Each number is 50 + 15 x the weight over its row's rms, rounded and kept within 0 to 99. Layers, rows and columns count from 0. The size before them is the row's rms in percent of the matrix's.

# layer 8 MLP gate, 1728x640, rms 0.0665, rows 1009-1052, columns 480-639
090:38 68 39 46 72 40 69 52 63 66 43 40 49 47 37 19 61 36 50 57 63 80 53 38 30 82 65 33 57 53 36 69 39 35 50 68 39 34 48 44 48 74 71 38 56 09 36 30 59 69 57 39 77 40 44 38 48 60 68 51 25 41 70 57 53 59 27 32 43 59 62 36 39 72 47 95 87 63 55 42 47 55 64 58 39 57 66 73 33 45 43 30 34 43 50 31 47 52 42 43 65 68 64 35 52 69 40 57 54 63 72 88 54 60 62 46 43 27 47 39 68 64 39 72 38 33 42 72 70 53 40 57 49 22 22 42 33 67 52 78 42 40 67 56 47 50 15 34 31 71 24 27 57 61 63 46 60 69 34 38
101:66 57 53 63 55 15 41 64 38 67 55 64 60 45 20 73 42 56 52 56 62 52 53 51 38 31 58 55 34 44 61 48 47 60 68 54 61 43 52 40 50 36 36 40 60 29 17 38 51 77 54 81 59 42 28 59 62 26 73 33 54 76 54 67 41 27 35 64 77 54 55 37 46 46 71 48 38 51 42 56 76 40 35 37 30 66 36 62 35 56 44 34 65 47 57 66 52 81 59 38 46 57 59 54 51 62 37 44 38 37 28 56 46 69 47 38 23 44 65 66 15 44 49 55 82 72 58 63 37 41 73 63 58 55 53 51 40 53 58 73 57 58 53 43 29 47 32 37 55 56 43 57 73 53 31 62 39 78 50 44
093:57 58 28 71 48 54 52 62 40 29 27 59 33 53 70 66 48 46 17 64 37 29 55 76 40 46 33 52 49 67 44 37 33 63 58 40 46 37 43 78 56 44 27 56 43 62 39 61 44 51 41 60 28 60 47 46 63 33 62 52 43 60 82 49 63 49 79 40 41 57 50 48 82 50 49 87 28 53 60 36 53 67 82 80 38 60 48 40 36 59 56 56 48 31 20 46 78 26 67 48 54 41 86 43 51 41 49 45 64 40 75 65 38 15 81 31 62 37 42 60 46 69 33 60 58 46 76 44 59 59 48 67 66 71 42 54 53 42 40 56 62 44 52 55 69 17 37 44 47 67 76 73 37 35 56 22 26 69 29 58
103:43 46 61 49 37 53 60 40 42 62 57 39 66 87 68 56 38 32 62 54 34 29 31 27 24 49 60 25 45 53 49 24 57 38 55 38 38 41 27 53 59 56 53 56 60 16 56 18 65 90 28 62 58 37 32 59 42 52 41 61 21 45 31 62 42 29 25 41 36 65 49 64 39 53 23 24 63 32 67 64 61 53 38 58 56 36 63 61 42 49 56 37 49 25 19 66 64 24 54 20 61 52 60 62 72 61 53 50 53 51 70 60 57 49 29 45 56 61 63 44 53 48 55 49 35 42 59 36 64 39 51 42 52 46 51 49 42 26 41 66 66 50 74 46 58 45 23 54 72 26 45 64 66 33 56 30 15 48 25 59
098:56 41 63 62 48 53 44 75 62 34 60 33 74 41 55 23 30 48 80 50 26 81 44 37 43 62 45 64 52 39 81 62 36 54 28 52 31 64 53 62 64 12 69 46 36 56 57 36 79 62 47 70 59 71 28 34 45 62 54 57 48 51 45 65 60 57 53 31 36 36 48 48 50 50 10 60 71 58 56 72 90 37 56 27 41 85 19 40 38 47 73 58 30 52 34 60 60 51 82 59 49 70 67 41 55 51 58 89 54 59 49 19 47 37 59 53 78 52 34 40 59 61 57 62 52 51 42 78 66 62 47 60 34 33 52 54 35 71 65 59 42 62 55 34 60 43 56 42 71 37 58 20 44 50 47 53 60 29 51 65
102:31 48 37 29 51 51 42 55 44 27 23 69 50 75 53 61 48 77 52 31 42 61 57 37 58 22 52 32 17 49 43 58 63 58 54 47 45 56 48 61 25 65 43 50 46 28 57 38 78 61 42 67 61 58 59 52 46 20 40 45 10 27 40 62 45 41 63 33 04 59 32 53 53 27 34 58 37 73 34 65 62 40 66 79 44 43 81 25 28 43 42 54 73 51 17 80 57 60 27 79 51 55 48 48 86 42 45 57 45 74 60 41 34 46 39 75 61 57 72 19 53 44 04 50 67 47 41 81 50 60 62 52 38 55 62 21 47 53 44 52 46 29 25 23 39 47 71 48 49 56 45 34 23 48 69 66 40 59 70 40
105:26 36 46 44 80 53 40 27 38 50 46 45 64 53 79 64 67 38 31 49 62 53 69 45 00 73 23 23 24 46 37 57 63 63 41 73 61 43 37 48 75 30 63 48 32 56 69 42 58 40 75 44 45 53 21 33 46 56 51 60 30 49 51 81 59 62 47 39 55 34 27 59 41 65 60 73 23 80 32 31 71 71 51 40 55 60 67 67 47 55 55 43 67 62 75 42 41 48 51 64 41 59 32 47 55 61 46 67 63 51 63 49 64 35 80 59 52 48 35 66 37 50 48 61 57 46 58 56 51 42 56 39 71 53 63 31 34 55 31 42 44 36 33 35 74 58 58 43 52 70 60 49 19 42 51 56 46 46 71 27
096:62 23 49 34 58 61 51 48 44 43 51 32 38 54 67 64 86 57 34 31 48 56 60 44 63 37 47 39 45 47 68 54 22 19 61 53 81 57 67 57 57 59 49 43 51 56 78 41 62 31 52 59 75 46 64 33 58 45 80 29 52 10 33 57 34 34 43 47 60 33 67 51 54 34 50 56 75 38 43 33 32 30 34 38 51 27 87 45 57 42 63 34 49 39 77 41 53 74 33 41 52 43 48 26 41 54 66 38 53 31 52 45 59 32 50 69 65 37 66 55 63 65 59 57 59 60 58 35 41 37 57 56 53 44 60 39 49 38 27 60 70 50 53 69 59 33 59 42 78 43 74 62 24 51 45 50 55 48 79 57
104:66 40 34 45 59 53 43 23 19 34 60 39 53 56 64 62 36 28 86 73 80 59 72 39 57 57 41 44 51 77 59 63 47 48 59 44 63 73 43 70 79 44 40 56 53 61 33 20 27 43 58 48 30 39 37 79 50 39 60 39 31 65 38 38 43 37 37 33 55 39 38 29 67 35 56 27 47 54 54 56 66 67 60 27 40 81 51 59 48 58 93 46 96 46 50 65 73 20 57 58 53 58 79 50 25 41 66 24 62 59 53 36 43 48 80 69 34 54 21 87 38 71 70 67 28 62 48 32 48 46 67 35 50 40 34 44 60 35 38 74 37 46 54 63 35 32 62 39 63 50 51 47 39 63 48 67 19 45 74 31
099:64 63 63 39 33 61 60 52 34 31 72 60 41 67 36 50 50 41 53 45 50 57 39 51 32 43 57 39 74 68 64 26 56 62 35 49 78 42 47 62 50 77 60 67 40 38 51 52 64 51 56 53 57 33 36 52 38 47 62 60 74 52 40 52 48 25 31 47 42 46 46 44 56 57 37 62 40 42 38 58 29 55 32 50 44 37 55 50 54 25 36 43 54 27 48 45 48 50 34 53 67 31 63 55 34 38 71 58 66 65 35 32 33 64 37 43 27 56 30 93 53 39 43 43 49 73 35 55 32 36 20 53 68 72 37 47 29 32 46 63 51 51 26 39 73 48 56 60 38 32 68 49 73 50 36 65 10 36 18 58
103:45 43 52 49 54 37 20 63 36 36 42 68 51 73 63 34 53 59 89 39 40 48 55 36 61 50 48 37 52 61 55 34 78 57 45 46 44 53 60 53 61 31 61 61 96 44 78 55 41 42 25 56 60 63 38 56 40 45 53 58 38 76 81 51 44 50 50 37 55 53 79 28 40 74 71 64 73 63 44 47 47 28 67 57 67 34 38 60 36 36 48 37 54 35 67 71 27 99 07 46 58 50 52 50 38 65 61 57 34 58 84 19 39 44 56 82 56 49 63 43 52 67 32 30 27 43 45 29 50 48 48 52 37 44 44 92 26 31 40 50 52 57 20 64 37 62 46 33 33 64 40 67 47 61 45 64 58 45 38 66
100:65 37 45 47 35 34 51 62 53 51 53 37 31 62 28 54 39 64 62 69 42 87 64 63 75 78 40 57 68 59 38 42 47 51 75 45 39 31 44 65 69 38 46 53 24 33 42 67 78 61 36 69 28 55 41 31 44 55 52 46 61 52 42 50 44 55 37 27 56 38 55 46 36 48 47 45 26 26 47 35 70 40 86 51 52 42 40 42 45 85 17 40 61 75 56 67 35 22 41 58 23 48 73 42 27 45 65 43 42 25 54 63 43 46 99 62 42 40 69 57 27 54 61 56 57 55 62 36 72 37 21 66 33 42 59 57 42 57 25 36 50 52 61 39 35 59 76 34 42 77 57 48 34 76 44 30 41 80 93 46
107:65 38 42 39 44 71 52 22 62 51 53 46 58 50 31 55 50 46 49 63 38 57 40 69 70 61 65 22 23 81 42 42 37 63 28 51 28 41 60 72 27 38 55 55 49 26 61 38 48 65 46 30 35 28 61 57 43 44 65 61 67 61 66 57 37 45 70 33 41 44 64 50 38 72 48 48 53 86 60 44 56 57 63 84 64 49 49 63 79 57 70 43 71 62 47 53 70 42 50 50 34 57 54 54 66 37 51 54 70 30 57 83 67 46 42 42 39 49 44 28 55 41 65 40 33 35 22 46 56 61 39 36 63 71 63 46 65 57 56 34 46 50 43 66 58 42 33 47 48 50 43 62 61 81 30 59 45 64 37 56
107:41 41 68 21 40 60 91 57 18 55 51 77 42 51 45 20 48 55 70 59 54 25 47 50 82 34 36 23 74 66 65 51 61 52 25 47 43 53 79 25 62 49 43 37 51 72 28 44 25 56 35 47 66 45 51 45 77 71 69 54 46 64 63 50 53 39 51 41 42 32 27 35 49 47 50 33 39 43 35 64 33 54 43 64 55 55 58 72 53 51 48 52 63 51 55 50 28 57 75 60 51 45 62 27 38 46 33 42 28 61 63 31 17 52 55 94 59 78 67 42 43 14 40 50 34 52 32 60 78 68 58 50 49 53 60 26 42 32 68 61 37 50 66 58 68 60 65 50 72 65 15 40 54 46 54 29 61 47 52 50
100:35 15 65 52 29 36 42 73 75 41 48 55 45 43 42 12 69 56 59 53 55 61 43 37 67 57 61 48 22 54 52 37 64 44 53 70 63 65 47 55 52 39 64 66 69 47 44 41 47 51 53 57 27 61 37 45 51 60 44 45 61 63 45 61 48 45 60 65 53 72 57 36 63 30 58 36 29 39 44 25 28 63 14 40 41 41 39 48 64 44 38 52 58 61 24 60 62 30 41 50 49 18 75 42 73 40 43 56 33 42 63 65 40 34 48 53 46 46 46 73 59 47 56 59 62 36 71 79 72 61 33 14 44 08 68 48 62 44 49 35 37 60 63 55 64 38 60 34 67 59 30 55 72 56 61 42 24 32 73 45
099:49 81 57 53 49 51 52 61 26 23 65 50 68 72 60 62 46 20 52 46 47 62 57 28 67 61 27 34 54 46 60 83 49 50 68 32 70 59 40 76 58 51 35 49 37 29 58 45 54 60 50 77 25 70 56 52 24 42 35 55 49 59 62 61 37 32 73 68 46 36 46 66 67 40 32 48 94 69 54 69 48 46 50 41 44 58 41 44 47 45 48 41 76 46 40 58 57 47 43 81 23 27 42 51 45 74 36 71 36 54 36 41 64 60 55 35 54 62 78 39 57 51 39 46 41 58 44 60 61 69 44 56 45 50 50 45 16 34 53 38 52 44 39 30 47 69 60 53 61 48 65 43 59 56 44 55 56 60 54 61
100:32 49 64 64 64 74 12 38 37 37 46 55 53 59 31 58 48 32 52 42 74 47 31 72 62 35 46 56 56 72 66 77 75 54 65 54 58 58 28 55 49 70 58 72 44 51 50 22 26 62 34 41 55 46 12 60 39 59 49 20 28 54 42 82 34 48 40 60 26 65 42 48 43 41 71 64 43 57 67 33 38 57 49 43 24 48 16 71 53 19 50 65 23 49 30 33 58 31 46 36 33 45 62 48 67 46 53 32 62 52 35 58 55 51 49 41 28 58 30 00 26 39 44 48 45 43 47 44 75 55 64 39 64 87 54 38 44 21 46 52 32 53 60 52 39 65 55 50 53 49 56 24 59 36 52 21 37 41 41 24
099:68 52 63 39 39 36 47 61 76 27 54 62 50 45 47 52 50 56 56 43 24 72 63 57 69 56 41 52 72 37 50 85 47 66 56 33 51 46 53 42 37 41 13 59 51 45 39 33 44 50 47 40 65 66 60 48 60 45 52 57 66 37 62 38 53 35 44 36 48 49 53 56 42 39 58 56 50 50 41 51 43 47 58 56 46 61 43 45 33 62 49 35 55 45 98 45 58 43 40 52 57 53 53 53 52 34 71 93 31 21 33 56 41 42 69 78 61 75 53 45 47 63 74 47 69 29 38 71 63 50 66 47 60 60 77 42 57 40 42 93 34 15 66 40 71 52 73 35 78 45 53 61 46 66 56 57 49 69 36 62
095:61 62 39 61 30 38 45 69 33 50 79 55 38 63 41 70 51 45 46 57 47 59 55 57 51 69 47 54 66 46 42 36 67 34 45 38 61 65 26 43 41 47 60 27 40 54 46 76 35 51 32 41 46 51 72 62 71 33 48 36 76 41 35 76 77 43 57 38 50 49 75 23 29 73 24 37 33 63 29 24 17 51 33 43 63 42 23 44 69 54 45 52 45 26 49 51 44 38 66 60 20 53 31 62 62 49 70 44 57 28 44 49 71 60 25 78 43 50 38 39 54 27 39 61 48 67 67 48 52 69 38 67 14 25 51 58 58 22 45 46 60 66 30 54 77 66 57 35 28 54 36 49 62 57 46 56 50 36 20 22
096:35 85 49 50 44 42 37 60 79 38 22 41 14 71 58 62 58 50 68 27 44 59 43 46 72 69 46 62 62 45 56 50 39 77 38 47 56 54 76 59 56 34 64 64 44 46 73 70 51 42 48 59 40 31 54 56 23 46 47 56 69 51 48 47 67 97 41 42 41 35 54 63 45 36 36 48 42 75 47 56 49 49 40 54 48 50 49 44 52 41 37 68 71 45 49 66 23 52 55 40 51 55 57 70 68 99 51 43 33 26 72 11 41 59 66 20 70 59 53 58 31 73 46 70 60 52 36 72 53 59 69 41 53 52 32 37 42 63 58 25 48 46 42 33 46 63 45 67 66 68 40 74 48 60 28 37 26 57 63 58
103:78 57 61 33 44 61 27 54 63 45 37 39 64 33 61 76 31 33 65 54 59 44 19 65 47 57 53 33 61 59 65 52 25 40 32 48 51 23 37 39 40 31 50 52 48 29 23 20 49 42 50 66 73 68 57 77 51 59 48 62 43 58 47 34 68 50 53 57 40 63 33 84 36 52 43 24 61 56 21 61 57 46 43 32 59 60 59 43 51 37 54 65 65 47 37 67 94 62 57 56 70 26 68 50 45 28 52 50 46 68 50 46 59 42 39 66 58 10 68 45 29 47 44 51 67 53 44 51 64 90 49 53 45 57 67 38 15 39 60 49 65 53 62 44 62 55 36 87 50 78 62 55 55 37 70 48 40 61 49 29
098:46 43 50 78 53 23 49 55 15 54 50 48 71 50 58 33 74 45 60 56 51 30 86 35 33 32 39 55 46 62 20 45 59 63 51 40 19 51 69 47 43 24 40 70 61 35 50 77 38 41 35 20 44 51 36 55 47 48 47 61 12 35 81 46 56 56 41 44 52 46 52 53 62 75 57 31 60 52 49 49 38 33 41 38 44 69 68 65 28 32 45 34 68 62 57 56 31 41 32 60 38 34 29 50 68 45 62 57 25 40 28 62 64 66 23 47 37 48 49 64 64 29 50 45 21 52 58 75 52 64 63 61 49 72 45 60 49 77 51 54 72 29 51 58 63 51 69 64 69 66 46 28 58 45 25 32 35 47 54 71
100:50 18 48 36 69 28 32 46 40 48 36 41 22 55 40 56 53 56 45 63 48 58 63 35 49 44 84 43 45 43 42 29 57 15 40 49 61 40 59 38 54 53 47 37 41 57 52 47 67 30 33 23 48 50 84 50 71 70 54 72 47 53 33 28 51 73 69 45 62 76 55 58 37 36 76 73 53 42 47 34 39 49 29 20 62 73 60 52 57 55 02 71 28 65 41 57 01 36 73 54 54 19 62 88 45 48 50 67 82 43 59 45 39 48 67 69 17 40 67 64 00 60 44 49 73 52 46 48 53 52 46 63 65 58 45 56 45 46 45 34 57 71 33 44 24 47 49 43 69 84 55 64 40 43 59 75 53 56 62 45
101:56 27 59 51 41 50 81 42 75 54 45 47 60 44 36 48 67 50 56 41 44 38 49 34 50 64 58 80 22 32 62 68 57 74 42 31 48 28 61 36 31 37 61 36 66 37 63 42 58 39 24 52 36 63 58 54 46 38 07 53 57 52 40 52 90 62 56 29 49 47 70 45 14 46 49 35 42 47 39 50 47 63 49 27 53 45 79 69 35 57 31 73 26 62 31 56 35 61 39 48 63 29 37 65 35 27 46 64 73 55 52 86 44 59 40 40 45 41 61 45 48 75 45 51 33 32 39 55 45 49 50 68 47 22 73 40 41 30 36 56 41 48 47 40 60 66 58 45 24 57 74 45 39 52 82 27 72 58 59 21
087:59 51 27 59 53 23 50 39 52 38 40 44 51 48 47 44 53 51 63 58 30 42 36 54 38 54 61 57 50 57 35 51 62 30 74 75 21 36 59 48 55 36 83 47 68 47 61 29 67 46 37 88 44 48 53 76 66 56 22 72 49 22 46 51 54 62 45 34 32 56 39 49 49 71 54 56 38 19 27 41 52 54 40 33 66 37 39 56 50 42 23 73 50 55 61 45 29 46 67 63 68 47 52 42 49 39 24 59 33 33 69 62 54 41 36 76 57 60 30 60 49 33 17 52 66 34 82 40 55 59 34 61 44 46 28 38 47 24 50 58 53 26 21 35 44 45 57 48 48 32 72 54 34 75 55 40 59 23 99 42
101:33 50 23 34 44 43 77 69 19 64 25 30 44 45 68 63 59 50 54 41 34 16 81 41 43 39 59 65 20 45 85 62 56 39 52 47 40 46 89 73 48 51 57 32 49 37 48 40 36 26 44 47 62 73 72 56 35 59 52 38 31 39 95 58 43 51 76 54 32 56 21 45 59 47 47 28 87 24 80 37 38 42 44 30 57 48 69 59 55 41 43 22 48 55 66 59 55 59 47 66 55 54 59 46 30 58 53 77 45 16 45 37 35 61 74 74 46 45 51 44 62 40 55 56 44 44 14 53 42 36 54 54 80 78 64 79 37 40 66 68 60 38 60 58 30 58 66 48 44 38 40 82 67 32 53 69 37 74 55 74
104:45 45 62 42 56 37 32 50 43 74 29 45 55 49 65 28 73 81 41 62 51 65 63 60 50 44 51 68 42 58 63 64 43 56 77 88 56 19 46 51 53 53 43 58 65 43 45 55 18 56 61 51 37 72 40 68 55 42 71 59 45 59 65 52 59 50 73 66 35 52 47 32 54 41 33 27 55 68 56 77 45 43 51 77 91 41 48 50 46 33 41 51 38 79 69 61 55 39 36 55 55 61 47 38 27 36 49 45 62 58 53 72 54 63 64 58 66 75 49 78 40 21 47 41 38 75 65 29 77 53 45 57 28 51 45 68 63 37 36 66 30 50 49 58 64 60 49 73 82 35 45 67 79 80 56 48 48 59 54 50
106:54 65 46 48 35 40 41 46 60 55 41 42 36 67 26 31 27 77 68 57 83 69 71 25 30 69 53 34 71 27 55 42 37 53 19 41 54 59 21 45 31 82 78 44 61 50 72 45 36 56 78 40 58 55 48 43 67 31 54 55 50 54 60 42 38 60 60 23 42 59 50 52 47 54 36 46 48 54 50 39 34 41 64 52 30 42 74 75 54 95 43 16 56 52 63 52 34 64 37 50 37 72 66 47 62 44 45 43 65 44 25 61 36 59 58 58 38 53 82 35 53 32 47 57 55 41 23 25 23 70 64 49 67 07 58 73 75 38 39 63 56 42 49 48 40 21 39 25 63 59 78 53 45 17 49 63 36 71 55 30
102:27 23 70 68 45 38 33 31 55 39 40 53 51 65 38 27 71 75 48 40 66 14 65 67 71 39 52 61 24 65 21 41 56 42 54 64 31 45 45 42 65 48 73 81 58 42 52 50 64 34 43 31 29 61 65 48 70 27 28 30 46 63 60 59 55 61 40 59 44 57 55 47 53 14 54 59 43 42 34 20 74 67 61 67 76 42 50 81 62 58 49 47 60 73 58 57 40 66 59 27 51 44 50 53 33 42 62 46 55 37 56 49 56 50 38 52 68 60 43 41 53 39 58 20 62 45 56 52 76 83 73 57 50 42 44 29 41 38 58 00 46 32 61 51 42 59 58 45 17 51 36 70 48 57 64 52 73 35 46 44
099:69 65 48 37 27 51 56 37 30 21 37 54 37 74 51 60 59 70 27 27 48 72 71 75 42 46 49 37 39 45 61 63 48 67 37 34 48 67 60 63 47 40 47 30 53 53 51 82 43 62 31 54 62 56 52 64 49 34 45 47 38 46 56 43 44 38 77 71 41 62 50 26 42 79 70 53 45 56 43 46 30 73 48 55 58 63 52 70 53 57 43 56 53 61 38 44 22 50 61 54 41 73 49 49 51 55 44 57 47 22 37 44 47 58 36 03 57 69 45 57 63 36 45 52 66 36 58 58 49 23 35 41 51 84 59 22 51 69 11 56 54 35 79 33 50 56 49 55 58 44 56 46 55 39 55 57 65 54 40 57
094:52 76 28 55 78 49 60 45 31 35 41 58 44 48 07 29 43 84 72 61 55 66 58 49 56 42 65 55 62 39 52 49 69 40 54 47 38 39 37 63 51 46 40 46 79 56 34 67 45 63 61 84 46 54 82 59 70 47 24 50 19 44 50 49 64 45 70 53 35 54 43 48 63 76 46 31 59 64 42 47 46 28 33 66 67 37 41 52 71 58 80 33 59 40 38 28 30 34 69 63 56 37 48 31 68 39 35 68 27 54 63 38 47 47 30 39 33 47 34 51 56 54 57 45 32 51 57 37 40 53 55 33 53 47 55 65 43 39 39 61 46 66 40 43 41 49 58 32 22 51 55 73 51 61 61 56 47 52 39 53
097:33 56 55 60 85 48 32 50 34 50 72 56 47 63 41 22 44 49 52 56 44 15 53 46 53 36 55 58 75 34 65 41 68 45 35 23 64 23 45 74 52 43 59 23 58 27 38 66 38 70 36 53 57 30 57 62 23 37 47 28 51 56 45 45 32 37 67 30 79 60 68 42 47 53 62 91 57 51 71 72 45 47 50 30 36 64 28 47 41 52 44 56 81 54 54 48 74 41 55 35 60 38 58 55 41 39 60 42 47 54 73 54 60 76 68 65 50 58 22 49 47 23 59 27 46 48 45 65 26 78 43 83 54 63 70 66 59 79 39 22 62 38 33 42 28 25 39 25 48 50 77 39 52 38 55 47 26 56 18 65
099:51 42 51 61 57 65 42 47 33 60 43 52 36 92 33 75 62 43 66 43 74 59 74 42 47 72 40 57 31 76 43 52 51 46 57 60 31 40 42 61 37 36 35 51 56 57 61 45 57 20 68 65 56 58 37 32 63 32 63 64 48 67 71 53 46 44 67 45 51 38 48 71 48 43 49 56 55 36 50 58 76 30 25 35 33 67 65 49 42 43 70 42 47 69 63 44 37 25 51 73 18 88 25 50 52 49 39 33 25 64 36 60 78 35 32 64 58 45 55 48 38 59 39 48 48 02 47 40 43 41 68 47 58 60 81 89 61 33 39 60 69 57 53 41 68 46 15 42 47 55 61 45 60 40 70 51 58 58 40 56
094:47 80 61 67 86 62 53 76 59 29 42 32 43 61 59 33 35 63 45 73 47 47 31 37 65 44 46 47 60 45 28 39 46 64 58 75 44 14 47 25 59 45 57 53 69 38 47 62 65 26 66 50 51 55 38 51 32 66 38 70 27 34 19 71 33 63 59 52 56 46 47 58 38 29 34 96 63 61 54 63 51 45 64 50 26 33 71 58 15 68 23 40 46 51 85 36 51 67 51 55 38 22 73 52 35 35 40 44 49 67 56 56 47 48 61 30 53 55 49 24 38 64 50 44 41 42 54 55 61 73 29 51 47 62 34 27 45 33 52 46 44 51 44 38 45 47 73 49 46 21 52 38 72 53 38 45 42 36 26 20
109:54 70 47 44 33 52 45 60 62 32 35 49 46 71 74 64 52 76 66 28 62 43 63 61 74 41 54 49 61 41 43 56 44 39 59 41 19 57 55 55 58 34 43 42 70 68 48 60 49 34 71 50 18 54 60 50 82 86 40 55 37 36 37 40 29 65 59 70 28 45 43 43 47 74 27 42 44 57 46 48 40 32 39 43 35 40 56 45 34 51 39 31 65 17 55 33 55 68 21 36 36 30 33 32 46 28 59 47 68 65 37 54 28 45 60 60 33 72 41 47 32 49 56 32 46 62 67 71 48 27 14 26 36 57 28 45 48 64 51 28 39 76 46 66 51 49 67 39 62 55 43 49 31 42 47 34 29 41 41 41
089:03 29 63 56 42 56 30 50 71 35 58 40 35 61 34 66 55 09 35 65 34 32 56 64 21 68 53 55 32 33 40 48 46 59 53 70 52 75 40 60 74 37 19 47 34 45 74 66 27 26 27 49 34 59 80 63 01 61 14 33 77 72 53 28 29 48 46 54 38 51 31 56 26 69 35 66 40 61 68 32 55 61 47 32 74 78 43 30 49 67 41 72 64 31 53 37 34 33 33 29 59 45 39 50 70 66 30 35 58 55 69 52 43 37 76 53 67 61 57 27 58 49 59 61 56 29 38 48 43 49 45 62 53 35 44 53 46 65 65 61 48 71 37 63 41 62 47 55 55 64 40 37 40 35 51 52 67 54 75 85
090:44 57 36 59 39 34 71 38 47 30 29 78 21 22 26 76 43 49 41 65 40 30 43 66 38 33 43 46 66 39 28 56 65 82 49 50 66 69 56 65 47 35 51 67 65 75 32 55 69 37 59 28 50 26 56 60 44 44 51 42 64 40 65 46 27 48 64 57 50 57 58 71 37 51 59 54 47 41 32 60 49 48 60 81 45 58 48 57 53 59 60 49 56 45 44 42 62 33 54 69 36 55 80 47 56 59 91 28 56 59 39 46 28 46 46 86 47 25 29 38 54 36 65 55 60 67 47 53 51 37 39 38 32 51 47 28 57 57 63 59 26 59 34 35 52 32 34 47 66 58 66 66 48 60 50 47 62 64 67 49
091:54 43 64 47 29 25 52 65 31 33 58 75 49 73 57 40 67 36 66 52 54 21 51 46 50 42 40 43 51 50 68 64 47 52 71 62 43 72 50 28 50 46 59 55 48 63 43 54 14 54 62 55 33 47 16 60 68 40 75 66 73 17 39 36 66 42 58 66 38 42 68 39 72 28 32 43 53 40 53 35 15 62 74 40 54 39 54 65 40 63 46 24 54 40 37 68 46 23 21 44 67 66 58 41 58 42 26 54 44 54 30 37 64 76 67 31 37 60 45 66 58 60 32 39 48 46 68 56 32 24 49 74 53 60 68 37 50 30 72 48 54 31 34 35 52 43 48 22 71 48 53 35 59 57 58 84 38 17 36 62
110:48 59 37 42 77 38 42 12 42 44 32 48 35 12 70 73 58 59 54 58 85 59 49 13 21 42 37 35 44 46 56 44 40 43 53 37 39 59 49 37 77 43 82 49 50 26 70 43 62 57 40 87 28 55 37 67 68 59 48 19 47 65 67 51 57 63 41 72 33 72 53 33 90 45 72 66 54 57 66 60 31 49 64 55 55 35 22 53 52 54 52 48 19 67 48 63 65 50 57 52 46 37 42 53 37 70 62 42 56 52 45 59 30 64 57 65 56 17 56 72 61 42 62 49 57 62 45 43 40 34 61 41 32 71 46 53 64 16 45 56 40 19 39 42 77 53 53 46 60 61 66 60 43 51 31 31 46 61 68 46
099:23 63 66 56 39 79 27 34 61 81 34 67 47 32 41 60 49 32 51 24 42 56 46 23 61 37 25 60 56 40 55 51 63 38 48 56 38 50 46 60 50 60 67 56 47 55 34 52 37 59 35 44 51 43 54 47 49 46 26 74 60 41 74 63 83 51 77 41 44 51 66 45 44 78 57 71 33 62 44 15 26 39 52 35 33 35 44 51 44 78 62 44 71 41 41 35 47 34 68 50 82 86 60 47 63 42 47 31 75 79 52 69 31 49 45 27 35 56 74 69 39 62 48 38 38 63 34 76 70 54 50 31 17 54 62 52 46 31 58 67 92 53 37 65 63 38 25 46 39 48 39 57 74 64 47 47 50 30 39 47
102:50 56 32 48 62 39 53 35 43 23 63 50 54 67 60 49 57 56 42 32 33 28 66 35 69 56 31 60 48 64 54 54 96 55 50 38 55 57 76 67 44 24 69 74 67 58 78 62 34 33 60 58 85 34 32 77 67 32 42 43 46 57 68 47 41 48 66 47 13 54 62 29 49 45 51 35 29 50 22 53 54 83 40 65 45 66 65 62 53 20 79 63 71 50 60 64 20 38 34 69 39 56 35 46 53 32 20 37 34 53 81 47 51 75 55 40 87 41 58 48 50 78 59 56 55 47 35 52 45 45 66 46 36 36 60 69 67 20 55 29 62 53 54 62 50 55 62 21 59 23 54 49 46 44 48 44 34 35 54 59
101:65 51 41 37 47 57 25 53 19 71 50 64 50 31 39 47 35 41 57 46 52 64 60 72 49 35 95 46 42 70 82 45 61 65 64 19 53 47 24 72 46 55 53 55 37 51 62 36 12 69 61 81 61 65 63 41 46 40 57 58 40 65 64 40 48 35 50 47 41 55 48 58 52 57 35 79 49 74 42 29 40 37 44 34 57 61 49 59 23 28 72 32 53 27 59 56 25 54 59 64 37 42 50 40 62 62 42 43 83 69 66 57 57 75 53 44 52 49 57 51 53 62 73 39 63 85 31 87 56 46 69 57 46 47 48 58 60 51 47 44 49 47 83 63 70 62 54 35 41 50 44 60 53 39 53 53 39 54 60 50
101:45 58 69 32 57 72 30 57 48 71 56 25 47 46 60 59 58 67 48 48 64 57 50 34 53 31 61 79 56 63 70 41 54 35 76 20 61 72 73 40 74 54 58 37 47 51 35 39 41 79 52 33 49 71 47 71 50 38 29 23 65 36 51 44 35 70 40 50 31 52 64 30 59 71 32 38 83 57 33 51 38 35 47 67 39 25 26 56 55 31 41 48 51 37 49 47 64 43 27 50 32 85 56 54 33 79 43 50 52 75 46 36 46 57 30 58 44 23 78 53 62 74 62 75 55 72 51 55 30 67 54 34 53 52 42 44 45 49 45 57 17 36 53 42 53 48 52 54 41 59 32 06 46 68 44 56 42 55 61 22
100:45 50 36 43 48 21 61 30 43 72 45 22 60 54 41 45 52 35 77 46 71 51 44 65 42 58 84 61 36 40 65 42 44 24 13 66 52 26 60 54 43 44 50 77 22 47 32 51 47 79 52 51 66 34 50 82 53 65 82 51 27 47 39 48 32 23 49 44 68 30 32 60 72 65 82 53 45 27 14 45 31 44 65 58 37 28 35 63 54 66 50 47 35 28 33 59 59 68 57 32 51 61 43 53 47 43 39 45 46 43 43 46 30 37 37 76 66 49 82 48 62 67 43 35 29 36 81 53 44 66 64 40 55 58 26 57 27 50 57 25 18 49 51 41 58 68 57 50 61 69 48 74 61 46 50 53 34 51 56 60